config.yaml
n_layer: 9
norm_eps: 1e-06
positions: "learned"
qk_norm: false
init_std_qkv: 0.0208
lr: 0.000747
lr_mult_o: 1.39
beta2: 0.99
decay_fraction: 0.795
decay_shape: "linear"
seq_len: 512
doc_mask: false
train_tokens: 1529000000
Each number is 50 + 12 x the weight over the matrix's rms, rounded and kept within 0 to 99. Layers, rows and columns count from 0.

# layer 3 MLP down (transposed), 1792x512, rms 0.0223, rows 1253-1274, columns 352-383
50 58 27 48 51 57 59 55 66 79 34 49 48 48 51 52 54 51 26 46 47 56 65 44 51 42 42 40 49 48 43 64
68 63 72 37 63 41 33 43 24 43 46 31 82 53 58 28 55 59 41 42 65 40 46 73 34 47 51 64 46 64 42 63
28 46 33 45 39 31 44 54 56 45 39 52 52 55 43 54 38 47 54 50 34 56 88 66 42 39 45 45 78 48 43 34
52 33 72 61 52 49 53 52 52 51 52 52 38 56 42 52 44 29 50 61 45 66 37 55 57 55 44 63 49 67 54 32
66 45 50 43 62 58 54 39 63 36 58 44 48 51 44 41 60 34 65 43 58 66 55 46 52 55 51 46 40 61 24 30
61 65 48 26 63 59 51 40 82 56 53 62 38 82 43 77 54 58 74 48 28 35 56 45 52 70 39 24 57 64 51 50
52 35 47 59 43 66 63 59 62 35 60 44 46 50 50 53 43 57 48 57 61 55 60 40 48 56 57 53 64 27 65 47
58 46 51 70 55 51 34 48 42 74 56 67 66 39 52 60 63 58 58 83 43 26 49 51 47 51 64 45 49 44 43 61
43 54 38 27 49 72 45 51 37 58 54 50 46 51 47 45 54 53 57 53 67 58 55 66 43 61 59 43 54 59 64 31
53 52 76 47 46 64 57 53 44 57 45 53 37 76 32 29 57 42 53 45 66 33 67 56 38 55 61 47 44 44 55 39
76 50 44 58 58 55 48 17 54 68 36 38 58 38 58 23 56 57 60 56 53 55 38 74 43 29 51 67 58 63 70 59
55 54 67 45 50 40 26 37 50 59 51 58 50 30 47 35 60 55 44 63 60 58 51 63 46 43 45 66 60 47 37 64
55 51 48 65 50 41 24 52 30 70 30 51 26 52 56 51 45 57 58 63 76 32 17 44 65 67 50 44 61 29 94 46
44 36 39 44 62 48 51 69 40 52 55 46 64 36 60 62 51 32 42 58 54 44 55 51 49 65 41 51 47 40 52 53
37 44 42 53 36 43 60 41 54 35 39 47 47 35 49 54 47 63 45 44 41 61 50 48 58 49 44 50 52 56 57 43
36 53 31 28 40 63 43 46 42 37 44 66 58 50 45 48 45 42 39 63 44 23 36 59 46 41 55 59 33 56 65 31
46 43 53 45 47 54 13 34 38 60 41 45 35 50 82 44 41 48 72 57 60 67 64 59 34 62 61 62 34 45 54 76
49 39 56 45 34 42 48 51 53 57 42 65 49 66 36 32 45 50 59 35 48 67 50 52 40 45 54 59 35 48 51 50
57 51 68 44 36 60 54 50 50 49 62 54 50 35 50 59 56 49 48 54 56 63 54 48 63 45 57 42 36 56 68 40
49 53 28 32 42 81 45 46 42 56 40 53 43 47 41 45 48 64 50 60 31 55 46 56 61 46 50 47 52 59 52 51
48 49 36 50 44 55 70 61 67 24 57 41 72 53 62 65 45 68 40 54 47 50 51 52 46 37 48 27 40 48 58 31
43 69 44 59 61 58 39 56 28 45 45 50 45 47 50 45 57 61 62 37 58 24 50 45 57 60 46 43 59 49 47 59
# layer 3 MLP up, 1792x512, rms 0.0295, rows 1254-1274, columns 352-383
41 58 37 41 29 41 64 49 67 46 57 54 58 24 58 35 44 59 49 47 54 57 34 51 83 58 44 43 52 20 54 69
47 53 46 42 49 62 32 57 42 57 46 59 33 51 46 67 51 35 75 42 55 73 35 25 57 49 35 43 28 67 66 43
37 37 59 58 50 43 52 64 54 40 33 73 73 49 32 44 47 46 71 31 54 46 38 63 55 59 53 65 62 48 31 49
47 44 54 61 35 57 69 73 66 45 53 60 63 49 44 44 48 53 59 22 53 61 57 57 50 53 49 63 56 36 26 61
56 62 43 72 43 42 35 46 61 27 41 56 36 48 51 42 48 73 67 54 63 35 52 50 48 55 57 53 23 67 54 72
33 66 71 58 25 47 44 50 32 50 26 58 50 52 27 35 45 50 60 68 43 44 60 64 65 54 48 57 43 50 59 49
74 42 72 44 35 61 26 43 54 39 35 51 37 61 67 57 54 57 39 37 53 64 24 53 42 42 51 74 56 40 78 72
22 55 58 56 54 39 36 66 65 46 25 38 46 69 68 55 49 61 63 48 44 37 26 72 45 42 31 35 39 62 36 55
45 46 51 70 37 45 54 53 60 45 57 69 46 71 50 54 43 41 56 38 54 44 45 53 52 52 45 49 59 35 62 41
55 45 49 31 45 44 44 62 51 35 38 59 53 42 32 53 40 28 32 48 62 49 42 53 65 44 35 40 43 44 46 15
56 59 52 58 57 47 40 37 64 46 62 38 56 44 61 45 52 64 49 47 67 60 57 43 50 52 52 70 49 58 44 45
27 35 39 46 51 54 46 98 81 50 79 45 56 65 56 81 46 42 44 69 45 41 57 54 59 33 43 44 59 72 71 70
46 33 64 49 46 33 34 61 57 45 50 71 56 37 53 43 44 59 42 28 50 66 73 42 47 51 33 46 54 73 40 54
48 49 43 43 44 53 49 59 43 50 50 41 64 59 48 65 43 41 39 43 68 56 39 50 22 37 59 46 44 26 57 51
39 63 46 66 51 21 35 51 65 55 48 53 58 40 41 64 48 51 84 52 35 54 46 44 61 58 35 49 48 48 19 58
34 50 36 60 43 26 61 60 42 42 56 47 43 45 64 47 47 84 60 54 50 19 60 50 45 38 48 55 45 73 63 56
49 46 53 56 38 60 62 58 73 49 47 40 40 72 74 71 44 44 46 53 56 40 31 47 68 67 40 45 37 49 46 55
27 50 53 45 45 43 50 57 57 40 55 69 81 34 46 54 44 49 60 29 42 55 47 39 56 40 55 53 51 43 38 52
36 46 39 61 53 41 46 57 37 56 79 45 37 66 44 72 58 79 47 43 60 55 49 75 43 58 43 57 44 75 62 63
40 28 53 53 49 48 22 53 52 65 57 57 53 55 64 55 53 50 44 42 70 63 40 56 43 56 40 66 63 72 38 46
52 57 47 60 38 42 70 33 81 62 63 47 48 58 43 64 56 39 56 54 34 62 29 55 56 35 41 27 57 30 38 60